python train.py --n_layer=18 --d_model=160 --n_head=5 --n_kv_head=5 --head_dim=32 --d_mlp=640 --vocab_size=4058 --activation="gelu" --norm="layernorm" --norm_place="pre" --norm_eps=1e-05 --positions="rope" --rope_base=2360.0 --rope_fraction=0.25 --qk_norm=false --attn_scale=0.177 --bias="all" --tie_embeddings=false --parallel_block=true --init="normal" --init_std_qkv=0.024 --init_std_o=0.00401 --init_std_up=0.024 --init_std_down=0.00401 --optimizer="cautious_adamw" --lr=0.00111 --beta1=0.9 --beta2=0.95 --weight_decay=0.15 --lr_head=0.00508 --grad_clip=1.0 --warmup_steps=407 --schedule="wsd" --decay_fraction=0.513 --decay_shape="linear" --final_lr_fraction=0.0 --batch_tokens=16384 --seq_len=1024 --doc_mask=false --train_tokens=148400000 --steps=9058 --dataset="wikipedia_en"
Each number is 128 + 24 x the weight over its row's rms, rounded and kept within 0 to 255. Layers, rows and columns count from 0. Numbers have three digits each. The size before them is the row's rms in percent of the matrix's.

# layer 10 attention query, 160x160, rms 0.0614, rows 52-159, columns 64-95
094:121143127119134146146142097109165115140149157122132107146117135129163126055068145136142131157084
088:150127101120129138122176124125084086170173167133131126146118141176171101098125111133131128167118
088:155131093094140169112128111137107092146140124126123140147152080099156106096106132151152085171144
080:081104107133118164146136158100153158099138138147120176122131113114111144141124137168110099094143
085:151098131134149132110082119088121146111135114119092111098133166090115124109153085133181137123106
089:126097140088106106101049140107133169093115099183131115118132132105116151117144116153168138109174
075:133158154107137146131096150127130147144184099160118116122115166119150118111112066141125090101127
084:140135141131132119167171081128139143130141097095150157125140172136097108119109126129060130158097
087:127131091127151063124146092143118171111137141118128118138128106182147136177160133136111142167167
086:098147091109078123137155111116180128125122139133136121130126124144116139156123153141164100148128
078:138154129130115184157169118120086178102172138149127149145142141100112161136155102127122143132141
089:119132148100117118150137102119144115150153116134134156154144178111122105168139175151102094167130
039:122132141172143160119121124137116112148100115109106144110149135099110130112182139130147098121118
051:110167147120117099168120073136142065110148103150157087149135125136131104157107132109107107117146
080:131117124149136113094113130113131158123128091165104157111150140110134124142143093156162107118156
098:159103118108147100144135164098128129092140115122114136081131082100142136112136102156152123119159
039:111119121151106180133141129096140154131125131131115146132123096129151159145161098176111119127098
056:114086115114107116129101137141125131146139126106123138117138131145118129093123079137136140095110
063:118108120118095130105149126120123206142137126117085176132135093170111136133149121152199144147131
102:092117124140147130134129119128108149120158098134091173133154138127135127143104097166165111143149
110:129136131100132164099147156113081151119070138109147155137104147129150136075132120154119171123114
120:112145110166096166119104124120149131156126128126102120157118115146102106148130165105088133128103
112:150144144140120105119114144108106145136118170142122153112173128152129148123150115119084154125125
101:134146126127155119134162131113121192105159179137127116124164108106147178170093146144119192132149
116:139163109102136121095172096113112131145143128091074129123175113134136076114124128165119123178154
136:163174149107132105118117085150146145115157169142157133100164151180126127114124145128111149165134
123:136116136143128100110130111101177160118140135166113164152176115096112112104144132117104183138132
120:136153152141122125109127139129145101138155123110139129144122137131137120102099165103123091167154
125:123127170093121087114125093118163082164108087106147104126180162140137160127125131114142117122126
121:102185134147091116137152128132086159119143142102136115095123134141167099134139123098106130127160
122:164103109119111128169118142164124113130109158133123175069114154109144119135126130117110162126123
120:129120154130109104124075158113152154105181106116143135078103108174136095081121157151159126124147
120:137142131109135125115122116137153143101136153137167104116103186130129160159114152118118132155102
118:117119126152100150116140154109138124101149133150138132113143097111094134113114104127130098129126
125:114084176123142102101115127087153126129118149116126160123093142079132102160082123131128089138124
110:129124131134129118117099096141140140103117161138120146160106122129141155121193120091144137131188
114:132099178130160103106125145136125091149132119107119113119161124131120133170135105137141093117110
128:124111106135136174155137165112130083132168178105135151122192125137146087146118149148114126122128
111:104130125132135130100120121132109106158110107096124144143171114147140162120167169120153127136170
115:162110132124093145104114138111092142133088133153145119099182114128103109160140127133123128161129
123:108132140142139129152146078125134133155126103110086152151167115118117140164117159151101127090135
121:113125105156113141124115131096160185136168140139132129122145104149093130140167190164120125122086
115:105162133138084152128104155131097150146194160126083150158133113146108103110054144099105134141121
126:152134116128163122171108117133138144078125116109141090171138096151160131083144091143155095153172
062:132066139147123122110115120109132141106152092108134121136142103165173132115097169137113138150107
083:151110160097127145122146139101134114114131149096137151116156144168156099096100119117088124108121
051:094136120117095092145141123125167119096177127150134156153152152129102120139154158126120116117109
157:118134130128093095128114114156111100169131147134134116167131126116094124154135169105102148106104
055:105150107144135137126122135124147154151135075173091123145118117118105141158160123131158085110141
072:117136140147093133118109136138136128121137164114144134147135144149123146130131181146135116114158
111:116134110150118082110098107168113106137136122162140118179123145108098134160120141133133125103124
081:162096187153168115133118133125101141132088128095115162102141072117127137130103140116184123109157
100:145124139101130108106127125164126147163112100119170103089121163127127125124173099157115129146107
101:101136134127132113109162137159142069115165141087169103086158114150151135138110111149132097130113
096:146095115158161133151097113130151137140108127131115126158114101137131133148165143065141124139147
099:075133113136109140121148141062124150092154162141123115091142099098131104149097134139120147127126
091:156143175145083101127115147141129127176160167088118181103144090115095083161116111100098138102128
087:093125094131133113162160108116127106123133114101155071125168119147160156120144128147151138110136
092:092148126140118165134150108116153099124125122114118149100106143124136152132146148142112123123126
104:128126187122133112097125081092139122094120139132112156158131156128166136140116160098132161149192
090:117134112122158143143161152156111115097051114127130146122087100084149163124094124112156122112140
104:086167100102149126127114126112114103128136129123136144093100141129166117100117116129153122151149
113:094111143099112140181101131134120080177142136140114125133165122165105132162076139071139108150110
109:126184097117128122121168135097122134139140147151107141094150115124133116142121116147096096142126
102:137112155144150150094144139141131119126138140149102102115151134126135116159161159087120153126122
098:102108124113131110162154121108100128123119143078101137128116085086184091125116123142108154107148
104:104152078133117121121157114168128114137095090149171124106085143119096156097124125162110118153126
105:118098163159130111140145105118154163118096093113117126140130148136128085174140121130119159090139
105:120116118152138158144130126143128110122139125141142135074123146150141151118072144106129133128155
101:109083135121158133139163121095195129125175142105100135128144138175146140156169175129138162124144
112:133120137119135179126154151136147093144149143108135151126140117161144122138146152090115167141112
100:154152135132119139091093103152112115129126101143136102162113121117114113104142149089126101141120
109:118099158134146122152089118118126110124136097150166052097113131153132151139113157109156105123159
088:126142090121076147092117132111086140126093144171136134107151128113115122130121119144109162114127
096:140120103091152128109179132108134091130112132150143132109135146133164148088132149107141167133130
099:138080113154144129115121104079147087117119145154112108158161113122117167138160149124153115135153
039:193120139120109103144139141090116145141098123154093170147133094131105143135145101128116125102145
046:137118150116165134137107123139144096156105121143134087093113134091144104111111112116077129156156
059:137131173141139084154073102123167092123131089117101124137133102110126126130117135106128124132133
096:116113108144150144117161128126127164107142104148127151121131117111138135105116109161158132156148
041:124096117090170148167107083151124144141130135115167104105113149123130168120086138109121146132137
058:142111104125162123180094139176114115123103141080174101112088118111122156100066113150142135144133
063:101167085110135138122140162155119106127142143146144127071112118099133122131105088165135115151152
111:134140139152099141110128101125160166125150136166122136170110151162089109134141167104097161110086
119:128150138112112101146153120140101126126144123148126125075158171124123136126076113139104165112125
116:128147188149124117110128145114138130111149108134170098108140114138128152138138116125137133121120
129:081084147116171117123149107127161071159100084097121120123110150090122154164118133127148101094114
109:128125130115115123139094117125154140135155133190165095103136153151108158142131139114155134154114
110:157178101122144140127158109170110115123090103122144088119108137127129125126154093113122105129136
110:129138122102130166125121149120118079126111103104144135141077157135184096095121123160155116085129
119:111098103159086145141121168113128107133128081133129131123118112116115158121136135115137109103140
115:132125124164117131164144119115109162150094142143130147108106119124119141168188118109120176081124
115:131127099117142125128116118140109159082139116106134138096120118168152097082168149184152137138162
119:123133112130144124146140156154082123077115157124137116141087147116155120120112081115129122159159
120:074128097170127163162176144123107127127169136122124109160171072140116121097148138133130127112137
111:095147094141112158084150123100131129148101087144135127157115137085113117111137138157134146101128
117:157083101120148168134147127121119093134111162122110138148183122079110138172150111158115123141115
112:111160119101083154091149148119081117145140180110146146073110151136130112140081141127115128154136
120:166140109110142135118146154161115108148109115149140124148167123151127194101154119117124166130123
114:095159144125130126096133131113113151164101121112159101129101165135125153149156128089104116134096
102:126112130128145148147137131117171114114139178113140135137123127109149164141166144133152176076151
115:151128114149122149125127157110120155114159143129156099099128130157111115178106170156112113134071
124:159100137107151061114137116127140133112090130139142141109138141079158134126139118142143151128164
108:107107132131134140121150135131082139152060100143114128141146131114118112176145098139135175104100
102:102161107135124148134135083160144102141125127125153110140113175151155162178141169064120150124152
126:122131154141103109120109130152129081151138136109097169114144127136134077128118141098116112138151
109:122103117141111149106105165117130117106090140165148178102076146082111150110106140114125167110097
116:128108109133110139159118173169128136129159133141109126102071120116115109154131107111133138099109
# layer 10 attention key, 160x160, rms 0.0569, rows 52-159, columns 64-95
100:125134084108123101129135115143150143101138144153119084177130102127161142133140138137089116127090
093:115144133109123150118100108108185136130126158137147154104141114131099114142114111138113136144109
092:092145145140134156132144136145156114138132149177145131139148156125132120101122115108111144109089
087:106077076125096145132118064166133138169187152110111137159150128140153137114145130141149149088124
090:141097083119150140130142118134095151142144109081093142138133113139140069144154132133160137118149
095:136093134128143113101123161104114191128136115115130153119147150124139131111100108127156105111117
083:132097115141109154158126104139144136150132130156093135126129113130159121155131144121105145117070
091:161140113131110107105087163147095101103114093137113143140114139102138113103098128136105116184142
092:137125125145121145125098146083114162095114163086136118119129146128136164129104110142093098157178
093:122128104082130102101106092136162085099164148112142124116150153117100130128165128113108140149116
085:192120085156113135126124099157089136156144127080100093122135105105103108128134130130126095132155
094:171155133144060158132126107148131130104160087133139132125114183106139095091112161111116116127128
042:148101145121143148141089126133124146153136130144132136168129094135118107142090123105114133107100
065:115185086150138068139131172153099097134140112107139113126128130127109140151159127163092166099102
086:163080189114119155094130109120134148128119112105115129125142103127121088125080137108153104140116
093:172110158104182114143136147128126146117126139081122139112141120111168103123119099136177122139132
042:131092109092123143141093113164117170115101114121135085085141190151129097106112141094145132097111
050:137147128161144161127127155098098132136069118152115147096062147136121184125142161111167134124135
058:117120140116153104097121138153133129087138114135154087127136083078113102144093139159119091093125
068:160104147157162136120161152111164147116159191151085100173151100086095120105198128173110141127088
123:102120172116117128125117162123133123125149112143147118117122111137126108093117145165108167156108
114:098103113181102137109152128175139155113106121153088149115112165146058122124128127120095111166113
121:136175144126117108147123114122164117165100126125154124142109101118129114127152124124075152104084
105:128127118131141127137143137122124154085138153074150126152105123143198140131098138133146207096111
118:145145099115156144109208124112150141126148156152104147123136157137098115091154134188110131148159
130:140190109144116110052163119141099143105121135109162105160129126128116125140154159110139117113126
135:143098124104129146139135119129150130093137124156163153131096158124116120083139144135116162130117
125:124149158146125117103142086158107121156134121133138114104141132127092064129120149093112123118165
116:136155126106124118146131132100136087155144119071158133144104123148161151122120108126172100137130
123:097126167144158111160179131194089110088148144082104108097147162109163076136135168121120149155124
123:116127156076130136162110094124164130154144151149097120138127113103080131064156134097119116130105
120:087136167110125112134150094096148148163134141137170120158138138136172107099132151099144139097161
121:134175103131128140133146121115155124137146140134107100126087132106148159120158125142187113135111
126:141172152156136090149140164103147143109128128129189164109143104113155142130092122146124144152100
135:145069080109123129139104089117156104135093094149120141134138149125133107134112126177148117109153
111:146127168167099134133134178167164109112121130104117091124097125113131133131170153096117121130138
111:113111148115164136089159124111134103138117115123156141154165122144175135181159139144181141110112
118:131119141163121151095157101107140117143124185131096138110151131131120110100129147125070122146123
114:096095147175132102076180148157128115113125165108171125150110123165114143116107177104100119149162
111:183130140162141131077101119114124152124129146134151154128128137144115118151136117172134152187103
116:154162143143082124184138115114103105127127141096109134174140158151138123082138144133119111091139
110:157159136153098135107106091104119135141125142148144129163099102139117120118149136103125160092116
117:092155120134110142116084148161128092139099169121096127161132147136082105090070117088145140122101
105:146114114113173090161132146136101172120130133144116083134150145121172173110127088104140107162129
069:139143114134158166111130128117136150143114118149132126143111131154159127107137103119093133116137
085:114084130126143114139187144134131149132103165131131084108101143157187144096157118147136149148161
091:128156128112107124128077097138125128103114084143144138147136117067064092173104120114079135141109
059:110136107141071136122084163132133106113130103113123160116118124109088140170094142100075090118126
057:105132147123103085137162153140116134161117193163105124128141107153167143134147133144082105137153
070:155101096081087091153133117128114126128098063143129098121158099115120138164120091159126119148129
095:110143106110125156167142114128135122119134134154152146153130118101096128116144146072103158138099
154:143106156105159116129123168118128108132124140060139106106128113147199143105136116128193129142128
103:154155130120139116148110113122136121136191113140143107116132112121110114129150138138112084143098
100:099153121133121118137201139119154112133157132100182116126174093132181142140134149115121127120099
097:124091133138145142126092131154119140116137129120107107143128145158103154128162087082144119151114
098:102095163163136113077134139114145134075117114102148155094131098107135100161094152171105151114147
096:117139161100105118134144105144120123172113146105114129126153096119135083158130131105121151118109
089:084111103125144153141161139119129101126148124077161130132117123173182186124133145092165142112119
096:114138096162068133126131099114144081104109142128147140108105127143109118152118142106090108121189
099:150151146137106147149090109119137151139106114076122141120077117122159108117095162081168152101153
088:122099146147136133163143184121116138152109099141133114125135096115139154146124133120117139118122
106:097091084124154178086172141118140108124107167156098131127136144134131142109161146113199104117172
113:141145129104100124145082131122137083170138127133099143131173119130112136126090098071153080136133
103:191171108145126114128165135110117147094128112144125155094149143105141086143121123172113108148147
101:133091188190153102085154105123137122080115138110116131109111118129129117180135137119133110120131
102:106075139150141130146150157163121146126116137108089132124140158141162125122126134128116184162079
098:111152090119136119123165157138122109102146104177162138111145156098102140130139108186118109157141
099:094061189136106134146113110140117122080151128080129132141145170131132126138123163132103131103135
100:114109150153130116166145078129129094140128138119119099119143076104123146128095156074138140147129
097:108104148172096130120164115082142147107162144094096130154131109137175125124156173104131135089186
103:115138177124098137091152116127121129130133138109141141061119135160131091168112125075096134150119
103:135161164150117137115086153125137111090131138130107115131132107104071127134144109107137075138122
104:129110159141135144133125124121082135128119136156132110141115132150169163139108138058178147135154
092:157169147125142120082113152094117156114106127130143150103110113107120120116133122160135116146130
103:115110136139142130155207148073157104129138115166162158103125109123122142123134145123135114137140
099:160135110156151128103116098106138137107097143141137162140094120151138145127131115145148150131174
044:123099172146137108154116131171129134135113135127176149128124159158151109162150145101124137154142
047:116131137130096122183131148124157134142110133138139085152130109112109135132168138116143065108105
052:092154133126098138130141130109093102200170165162094131122121139152128147115132156095066163089130
070:103108134169172123114126128161142104111136126114133112145173101112100155144119128168147104177120
042:127185150105134135112164130106146116105160142124115159102107101161154150100152124167129087148167
056:142129125148101134107177111110129170147149129197074135143121160156127117112160110119149120105130
067:166104196122136136095172142100132148143102124115102121107142112168149138142127118116156102158133
100:135157114140066154131119094138105123117123126169118141144103138111074105108139139110078140092117
120:109176159092122135140140121110113084131166132089138112150141116102153128126113154146160118096112
109:143142186147167104101162139130099130117126130087185120118146111121221129172123133121156188112118
119:120093098113113126137115119102139103164118104147148149123161109151148163154111127134142099093162
117:146141069133149141108101124101142144114133140147146131151094116115147177141126119097183119126134
111:163151114156146103130160149151087130097163115146112083083145142118082140163164130137109079176130
109:107115117111124167128103097103109107197139120134081097101124126129128114115137113110116102109158
124:142144181145131123191095118123128112163129133132131139085116109124112121103100111104108126159131
125:152116150165101121142079125165095128111118128112129143124116115110118129162158147103091151098120
121:114121204124174109119192144109132154108171155145134097144133119123151124109183148127103124121146
114:095100113123177127160129146158119146096122128123093098080149140095174120144097115137109140169101
108:082112139152117120126124128155088134104130135132151149095152120137130132143105154097102153121127
113:100087100169123143100172151133133134090121078147132169096110150136092132147126149166127128131167
119:161124130147138160102149112079157127128130153145104155135140116129094140129164118176088137142081
106:106148120150122126067156123131138087134118148145117164108128126153096093140118168140133142145137
125:137170108142127122094115146134122130159129141127178113129100082146100161144107123079092139145084
115:112148127145102127117136155160148094154135103113140113126102119141124121191145149151119148118081
114:152139138148117134148157179141142098111145169087149112130103102118184169124173131117137165108117
115:159149121152137131067121085113099151127138142140125131141129121125121104151139134144120150122108
122:163093121075156148154126090115135126118150098130142136117115132115147115138161141158149160107153
124:157074142128136154154095159115119130114138138127121148124134141153152153123112097159109143163082
102:105126109167104147122149127188107091115147150091093112128095137127102130133112151049143082121161
113:101114156163139138074159105153133092127116142101109144107142157133075092125159174083086123138142
119:102108138153099136117081111111169141125099084169143141112110079098092137133098136131112113116121
121:085095150068140150144106152149144127141134141140115136108126131129102124150141102111123168133093
# layer 10 attention value, 160x160, rms 0.0424, rows 32-129, columns 64-95
088:123116098119138110131119159185117125159121158137099118121117156147148156106110187142117141106133
091:124123121131145164124117112105174136105114157096123131126114201144117100114138181136126092120117
095:125138078135133138115110141128145176155136172126111117135073129130127072147125157137146092077148
094:184145087115117161082111116117115127165166198101121136121136106111144136121130134116090126093133
086:135141151146119095114134143181060137139151123126163129151143163121119100139130140136162183129115
089:119125120098090154151127145125129153156065181113111136088146118128147162103132119142120126106134
095:181144116119150096115118148168127136141129150127133086083155113112129149149168173172166135113115
095:119116116130094126064142136124086164171191174109087097109165110121130098089108134165123138114112
089:143148136136143146139109074108159117113087110127131083132138151107119177129181165116142107157142
098:160085106137129092147124179151142134113138112132154101137134145130145146102154097163121129139126
092:132125160109109108073121175115103133128203161139102105143130110113124106116102101131123143112115
090:105104117109108098096135173149120139148113150094070100127128160136162161127108148159100138115144
088:160153113137119101162140121105105168106168158127131123173105109125102121154133099127130124135162
086:108084139095102178146143150129171116138101120149130108124148127097133107163118138161111106188112
092:110127096099112135102149154176123180155122156101127139108136109144152127123090118144120147112128
089:113155129121151154201091104122165141125139103135121147141119146111090090125131137139150146143142
094:095135143132164120159115143130158116114172127126135084154148099149119140120160172123141106115161
100:157117104104102119156129134186110161164109160136131079084138117112146155144120147139146125106135
082:091124113112082172113151157145125108124113135109130134122134104150168138128082127113124146090122
093:111172122146131121144137153088140089114170140124115102137106137091131094156173103155135102093148
090:115133159133149137125108116118147125141111100102134120128129147171109086144169146099117121149139
092:153120096124108155129155154117059166124159208106106128117139120080123108088122128156109087110095
087:135132114139139103159133128131109114121140097122160152128107136130102114109136149103129174180118
090:138121134126111139160149129056156153131061166115134106110115067124127079145147113118122091132127
094:160153109125124119127128145119126141122121163141126146136112167125147107088131137127117129166119
096:114139150112132111146127107100110156111115086133144152130148170118126149103160109091122133124134
092:124110136139142098139132161138103101129124125133131159155139130118123136143082113159116124140145
091:119131099142093144083130178110167119111132159105101106087125115141151110105134140153110120080121
090:183126126142152115125132126139121094140187060143157157169120119116094137140139123119141145137092
092:125127119144087157124149123137125158106129099132128161145143134138139145128097105133084132134143
089:155098122098138139113154119138114092150131120114134127123132168122129169088108136127126210152112
085:133119112114113105069129139157124135156173192082091118145117117141122137120087110146115162105169
108:159103119082125090138165142093156124126122162144147145155124134165116107148122053129105110163133
105:158104137110134134127108174126167147153088130155139119121158123141131097098113117149100163140148
106:118117131100132121142177108133064124141119089119099140146118148068120126130108164163107098144098
102:137143148123124122139124139088154123160133126127147122158145159118109117123098160086091112142151
105:142111128114146162119156140126082151158179129159132103161110107126120108117097081134105101124120
111:121127107114160110128137123124171091098165120170110113151113083121131121100130101143128147109110
109:091103119116112121125126085138121164138122074149169126112132092093118174148169153134158124134152
113:122101118112157118125161145148069143123101160115165147133123093132121119150136117120125129109099
110:121120092087111153127143133102143131143149139074132109113139122156161110110114083137161129134141
105:105097162110145113205136103126141101128158107132139140157091189135106130113135087132086120120130
109:071138146112135113099099145099120132139118088123112176151143150145122132108090168143150176107157
112:156123139139145107068139133117126130132137157164147173131112118113141119113089181111098135142153
102:096114107101144112092132124137146148122129143118123103146130125173134075127105118139124133139122
112:092131109108119160109149129136155113132100097126131094110093155130124109080125153133137113114109
109:143134145168113101129108116132129143140079125110138168140125091152125124172139147127108096152110
111:167122083175096143152110135106162140164141124142130119071132075140126110149141164089158136101148
112:157143114152129133085129162139172140089142112121090118097102163194132092077150113138100160130117
108:121139189115145134132145167116099103113120141152126146147058136125149115086156144146141131125107
100:133085158107183149121138113107127121122122096139151126128152094116118135157105129103168117147111
103:147133144129172114126104103143194133163082127132153163142127072156118118167148111121156129117082
108:121140137185156093108145090074145116105078100109157130100111128154149149119120117152121132151122
114:185128105126111170134122138114122112123095088155138120139126136128126151114113156147089112129131
112:141105069177090161145147095085151089131163124096121137134132114060155141109140167110133103142098
118:135142101109138119127146126130148114111105117070115124091116151125102104087113129105157153163131
106:164121097113130174164127137144158143124127124118140103114095142098145121095136135145130141092174
113:091156107149151131109148111134099136157142142128114131108138176114147075080134139128117116137114
103:124100138136130139147137101122087109103120127138138128144087168104138085099130114164121133123112
100:116148094131124086084141124118112141137157123152091084103061140156151120140097115140117121151137
112:107095106142165145149120128143139155127110115105154109124118151145108087096151108155151126119160
106:101127141131093084102114133105148134119084173107134149107159088088121144115138096176134110129123
111:102150124085139152162137066118133130135180146122112113135100146144126102083153116149149123167127
106:128116140126102123107115115154117110152144146139147157107171065106118149159150117105130106151160
102:146145162122148160074160127121108155165090099114141126163125158116111152117128115138142138119099
106:138126131127138072085147132150129136150101113129120149150094106152133065136133104155135140116129
102:138133145121138156139138098111142106134120134157126137113097155117122132160137108104114109107153
104:099123082123112100142115138120124127148097129148147094100185139174121127129138128151140126126096
101:083140130149119168144139167152064123123104160111157144099125135078137110113105116118112108095121
106:141101103123104103131127137128117125145133182116098169140133097152151137151110132124121115117111
094:106117118136102169133104111120104100114170104124096147085122185168115129128113159109103095113113
101:155126113156113136177106112137127103135134124135140088165094109117145135148118134152122137141134
105:136146121142137143091145134108139141141155106145143088093126119112127135137149128118138126086145
095:092115133148121153161112128094112147114181133113097150127158103171146129140128130147113090119128
092:136123087121107144109119140096098107116162153147133160140166144156136107142144156106127167114130
102:158153111125140146126150167114174124148075138149124129147089181103135088146145117111096109130164
094:143105102086137152133132103164151168170139106140134144160139165094104119145144166111154181083130
095:105128132141122164142118169110150106135111097121150107095155151137122114116102110118102107130122
114:076124132119145145147131089155086123129122088153109089198171141140112138112110125117100126114149
103:188103137131132111150137084086153129147132089135129127131132179105127171104173121129104114151090
108:163162149127159157136145141156139114162105138121114153165157132114133081106128110124122152135153
102:132139140115115104144097110103151111145154132115143188120107119097108114121147142149150169095102
098:113143110137152101129160077083138158128121132162137129160094113116133102153116124141126056130182
097:124124153144133137102149150130107100178153152130111095124143107110126157129107117167142138133150
097:112128129135111123164121179089118139146176120122107146098138143099127141124157116161099093096144
102:150110084123126147141097135088124158120152158127095129090179111171139144086117115133130140100125
095:132161135106128131113120175177128098125122119191167111155129184127120110151122145104138152142123
099:080128135124099158128155097107151129114129140158156097175126116147141122115170155131123115159099
101:173127144136137064112126143146103122119107114133141139114073102097127117124159068149127115100153
098:149129140134145119132120118115151146124109127147125112171121149166120112142124136134135116153112
091:123134122125147119107133097124116136139109148140138128128078102139103121142136109146147145128122
097:113101106108122175090109100088087147164147166122151112136125128140119108092099170135162127098111
102:167133134136122173132126098085096161138166090142138160158113117118136139110109127117148125142139
108:149138116133154105127145160127120128131098114136146107140167107102143137136132123130131113132136
103:134097129118103105117137117088142099072129091122128109151187134124135133118143110136134119152119
085:149144120123128110144134085144158117160119102158126142130143117085152137139140097158150125097156
103:128131135117120126160078145165152116131169108107138111143097086182132124148134121143138136130121
090:090109175118089164128133123109120111136156182121105134118147130122140140134181102141085118142159
# layer 10 attention output (transposed), 160x160, rms 0.0448, rows 32-128, columns 64-95
085:126139147138084133089109128161134147137091161139110166168144166172147144150152145123163109101114
086:118130101081119111085151094144134115128126082078154115133129111089148151157149134140143113150172
096:129127157173132122097150088164150168128112136098148162158153140152096135162159125148148104129100
089:124135174140132104093126162146123101127099114152149142080137114118107138155105156145187064131128
080:114128154176152113139081117121137131070134111152098108118147163127154111148049124151091141122144
085:116142131115085123126144137128125117144098113128091133140148164141105166160134130119145115088133
094:164141128151106129129131149139115125141150117097098167166146134125112147148145107152171101100089
092:139138156119093100144110130161152146133089119160125146143163150132115135153108143154120130116149
086:125143089127130130085165157115119141127119123152161140138093092136080151155150126160131151131137
096:110078111081163157130106132104157091124133136124084119139132151105169097154145130119145158101113
087:080149124137157101123106110111139133155120127131103121143141151150141134104140099118081139111097
086:134154119110133106101112147093139099158110098128083135148129175141122124154176140141142124128113
085:126115132172096168120133122108123082173136147153172116102106138119113139120151121102086120116119
083:146127081086077090108170136134150125132150137132131124146129173130148167123151116128124140143112
086:126139126098093097146097131156129147137100080100082127112147183125144113134155140133149123137148
088:132137137178157111130122128158146112084102141107160073162102105078100137154140137090119173116104
089:171116129123152094139102106104082131109161082120114116166109086098096106123143116145117086118139
094:155158102118121113105129119132118151129092132130125086127153183145146122170111154147151084145091
079:116154105130096111110124116092150134142114113122069129123142179124119146158185134155148078138102
087:162101126169136151144092122126112107147092136153157084163139109132116114116102151141086126130151
086:165107148144100126166127109139167085075123126099146135161108118116106130103108092099108146130144
086:134100136144116137136135154151171130183115134086114140126167110118157139145121103098145135093153
082:125087142135144176125102140115129123079145162166153100111119112088111133135135106112067157107146
083:122113139158077147133152077154105138132106133077184124116108139122145115122141124146130152114132
094:116095101128107142048139145161120114117113149090130160164169139136144087162154127122161129111143
089:111090121122150124131094135119107094104106129146153106163091134102148091146095151150107086140149
087:129120119154118176148113144118141123165144166142117139113104171158195131122113089086073115118111
090:148119147104127119120148132159163134145120138129130117149115122132146105180127158127163136115143
087:116125137152199149155093159100142111119169147178112117103102115086144114142124133116089133095131
090:138145126128121122129118143099146098148139172125099119134122169149121095145130157112146146113086
083:102132109139140100124118158121135107096107160161113146115163159122164168152126164167128132141072
081:144161115116150111146148146107155099161109102149127105101144163093121136162126146147109076133097
109:146154133137102123139120136141097112081113131120116139110114085156127128136144146132122138110109
108:131150163107123136116148110123169138149164103112126139138142107168073079144152159126182128149172
107:099118124121117104122128149049173137100148133163116132146135092140146111131113147132142121116116
103:108150098113124122129154118129089125117110148124122097105142120095172080160138135161155106122087
111:123130162137123084155083084145108127088155139131109157104130133133103111182130151096112131145159
112:097142114112106134147134125126097112101155136119167124161107120136102149121124130099097095149136
106:159168142117118186139102158130159130114160163125106126126121127144125098153074142106113149106173
121:128105158126087104095123193133128094128111109109094115141140144155115116149118103110122147127115
113:104132154139129133149167165101140135171102140163140141111099140136095085110176104098109108158119
108:110143129110152151111105117141081137077110115130153130105118097186090164126139148159132103176109
114:198143112131176149131179158116137126160146148135133092130141193132095152147142106150071122112128
109:148102138106120128139117175148157148124098118126114089172169146100110144116124108127151132070137
098:164135098142105141115129150143156133161133100139133115152127146165134101153146144116114140148136
119:145073160133145138166147129143135122128099147130130175129143092072108147142128106142141104174150
112:144139134142093144088151174103096138143143121151119087139144088111153080117118145150149187082124
120:164122146129136123116144139125126116159129168109118092140149124146083147104119101174120132140147
115:117130179125122108151105124141146131160146104146144181139159137123157131121119098147154131157132
114:127096146107134106113162146134135118128105131100098137095122112118100142128107143122166101147088
100:118125148118147141111185130144149116135115162150089105104108101114090143161130124163079141095123
101:099165133119114160103164116134121117137113132105104098133114151137145098137137114137155113140152
112:131128083066101119120152138115108156144181137122121108112124154149120105147151114159131127081144
110:113125109128113176107169121151134162134128129115092126120156069151148132174107133115133088111105
119:130124172116167134074132123134141107166077156146134097113094082102150143126104139175148106114142
127:122111148124149116151136102152166139134132160129116129177086101110143130140161113112108119135143
112:130129158087108099113144133142123175101085157151124133142153118150146158123160113168124120143089
121:109099097132114132122141096116126111091081154141178182128142132145077158125118145120081117143108
105:116151140144126146173118111130149160125138128152132154138152083132138167140120145117084118140115
102:138119152116144125183115124058140090109103146105122143168156126156115117114153140076127119079150
115:142150161126181121132128140122142112137146162094105155113113102145105155159125147163125151131101
104:135137139143158104110123123118127130167172069116122163101159126134105115120150136083123145104139
124:133120109153136120172117147189126148145134151184136179121118092120102149116151131113137125127105
112:122140122123154123107165120134139125108111073110118096128124127119145168130101133134146139114179
103:152109109126102167110162131110134113111177118129135134135114130106096121128144132157128120161135
107:178074174138122133108095145151133122109142112144118123184093149105157123107145159087150106147146
102:098130107144149122143137125162173161140149164127150103107090124163148146111155153146129144150101
108:142104125186112133138111128133142095113138132087067128181105110159140117122148153107117105137143
102:146123186153125113161109132078119125109115082124139162142152164116127117145128122134125158122145
108:139137119106090110097092116136144102141126151158135127119104126144152101112149157086153073101168
093:141125130170149117106113149139166117134104122136173145116151147167149121102143129124144140125123
098:102090141091147127131085152136153154138138131160098114114166116175122155152133108144133145119112
108:115098151176138144149148133106138151138158151106127122147150126098090135157125149137121146095131
096:138145124153153108130085148108135115125122131127130133111132102135125109141125150086191108151116
090:147136110137125131144135131170129137142103130098100154143102102130138149144102096076113116167103
098:139135129120080121126111111138105139145111147112126128142134107141094158117129139138174111152162
090:148125142125095128111160142139144117085175122128118123120127147131132136127101089152090125184117
092:119125140178089102112132096092102127117153142129113107147130102088108137143111102167098153118130
112:107169122102149130123104124092148116095147184101104130129125111153133106137106135140138147132098
101:151102163148143163110134121113117148104104169148166160087114128110131146147164113179166133154119
106:096147115083099132092126114152127132124104127114118146128157146107114113135081137125151107113142
103:150126139114158140128150144124147125102126123137169104059120148123125167121115143121109122167087
095:099129127092133163100082130157109115083124168097163149166145118118096124127060182101113174142133
092:119083128136180160116101078122142120114117127120171157146138125100164134107123172144112131125144
091:152151163156150150132114121076134111138120136166169154093127133116137125124086175130140086145103
106:138147129155107121104169132097139091151125119083140114145105082145069165179169135110173115101128
093:111121143124132104181126106151149183144108132096096108124176166152156118132130107101089123115135
100:130136131131177125118104169107136112094153115103115166172130136163110115143122120091165141137118
101:158134147111132109116075123102093140134116124140120101136146129072107131141109114151112151116165
098:122149063073132103109176154154143153147166148120152116147093089135119150112155095124127144153096
089:143147132132150125143184155140113144163140147093137124142146146133145160134138128113097184118122
098:153132111111134126141128129154127103122118120096134141133134136170133136148129087115099162101101
103:101123129142169182127150159167130084131157117103130154110089130135114129124106155111139140142124
107:138140107046077104101133107120125151124122176140092121147128128139084107134146101166109103093129
106:163134130176138132145110117118110140123135143128117140142099115138124100131127125113144127099141
082:111160118122120156119140115072122090143150169132107105129136140159118147108152182109103152137132
108:121139147097142140151108158138123137095098134156148164075128120126107101104116127106128095182100